{"vocab_size": 1024, "activation": "geglu", "bias": "none", "tie_embeddings": true, "init_std_o": 0.0, "optimizer": "soap_variant", "lr_head": 0.00791, "schedule": "wsd", "decay_fraction": 0.92, "batch_tokens": [32768, 65536, 98304], "doc_mask": false, "steps": 4561, "dataset": "wikipedia_en"}
Each number is 128 + 24 x the weight over the matrix's rms, rounded and kept within 0 to 255. Layers, rows and columns count from 0. Numbers have three digits each.

# layer 8 MLP down, 128x512, rms 0.108, rows 100-127, columns 448-511
144142162192120127155130175126147127137130115146117146109057108118109195113097142139126129133179149145152125125099107123133138118097130132086161118147130156156114143108102099124134118120140103
106185133125130130121109123117133133142099091102078114138118161143135098118138110131099097148126086137134093076177147111142140149091149115123144167149122165125147124120090133098157153154129142
114114162138131091143106126123129136088121171111147139090082119153134117097102142151133112126131172133115148087132146163133115142180153121136106147110129120128143104085133148154084130128131093
168180089129142131137141149129096121139129103154173145110122111119084092132143139135107160140127133145122125140145137112092117130134154108133115138129097115132148140142129099161128093126148120
182099140091096144115146143106110127091152141139113101164137089157101146165124135152151095141139111107131157120122086110166140127126152131137133162163133130083154143196125141068138144117143178
117149119095112104129138080154107110085117113128063120145128143138148116127109120135120151081117131145119117106160132100149115103142122114141134149133133141058132153151164098134096125120141133
108096136111141133153141158189142122160152094115150172158071132185087124122147160112174108158096082118127074127136109136165138162138136114152119126195168123118138138115119145083122126150093122
131161155120154173193148093093130134045102146115122129119093141080116156167077123142108108124129155115157124121150104155153128108108096145128108108148142125121122148107127138195159102156102104
168121140123176106107122111126144114107111122088140102141100126120118096126119090154094122148136134109127153133181171117135113130134140153136086170121138154154096171065157121113126140149115142
130141114146151120126159118105111125102086146100108110124115118113148112142075107080148127163085138099131147171174130200156114103147065115144142117139146123119109149117107118139107107109127158
098149107131130096118134109135151119128138123121130128113137129078096155121130113099062125143089110126109144131130148124092120161150146149116116168101141131121144117081146151118103141144116131
160107105142139161120102137124099107166119130126096105114109124147133153069106182118106141124118100116133107142153140125154118116122056127155143130174136105127115138091125122110092132093121148
128124114142153118117117120119103132125114134147082190127168086135129093104149147099150117132050102127126112157159155100148082091118099124148126127077102134168108128127107115138140100122095104
118121113085134108159123161144110148102157153151106108124069118188082114165143141133130162075117107105153158170157183197170114148146146152143105122152120177113139128143168126137142143142132120
144154111134121123145157113138191105066117132126122131140142140158145154154109123218126150146130105155151105177167149113131152139138108134162144115115146139144127132099157142092139138131129110
121135114159131142112131124136137162160137126119082113149156144120105098164138120114136135146123135132140173099083138108147139113087198143141124152110148153116102075118100131157132096137120142
130080173097123163119144151144153162126142142109126164148130118137136139164122138120149159151136126106109166124125121142150085111099091105101132117097181097074123148119161118094168102103103113
133124140165122126121121102118159085089122190117081094142137157079148096128100127088161110128120089114132103101099083102163112127107168122130165081123119142152119158130109100112129141088131117
145169137134091106120162124078099102100136132160111155120122122126135138114098119109155113114123127106140115123103100107159136179137130147114126135112135132113145139116135094138168162093107148
207095127103142140095132151123110161095114119135147125120152135173130149134148135117138144160112124149091137141090142108099094123166146114091132124140139117128159161119100134146126114162138178
140118115078123127109138145143148147160111136130161169073129114136110092118126118099116094127156144098158140128108095137128188099149169141110170129183142121134142083110136139116094127141102150
124104133130165161174148136087129111157109126121097130106102123177110104140129107160144139089151162131158129126163139168161170177145154150121147137125118123111128159125129147153116142169099132
171141144143095114094160155131109156132141102153160121133124131131124120097110161136104106074151128124133153138139128107111135147109151092095141117138126191161113134117114086141140170107153116
129165152086124174167128107116157145154090129121122159161115133127143116127140099133105095154109111129096133108092148141139142123102159124148102147140122186130135128153129152170172143115139130
101082150136172128118109146077105132065122096121092108130119081124139155121138134137130129119104116100147123172089142160137111118137150130099103107178103138159137092117130118151138159116090105
086114155154132164125089137107097143109140098166137158135110184112122098196110153137093081119103118093131151132101138125161165146068135098096115139119112132115140101113079146130130122119129124
126112123146186152106053111125150194134164149106146144055120118135158130133131133116147119128118082110138123159123115092163115104133115111105101159160123117149081091128177138114155150142099091
111089162183081141131166118136137117109103097102113135130145092128143119133115155151099111110193150143137153100153105117139129149130130122158082086115145178102140143131149126111166137145117120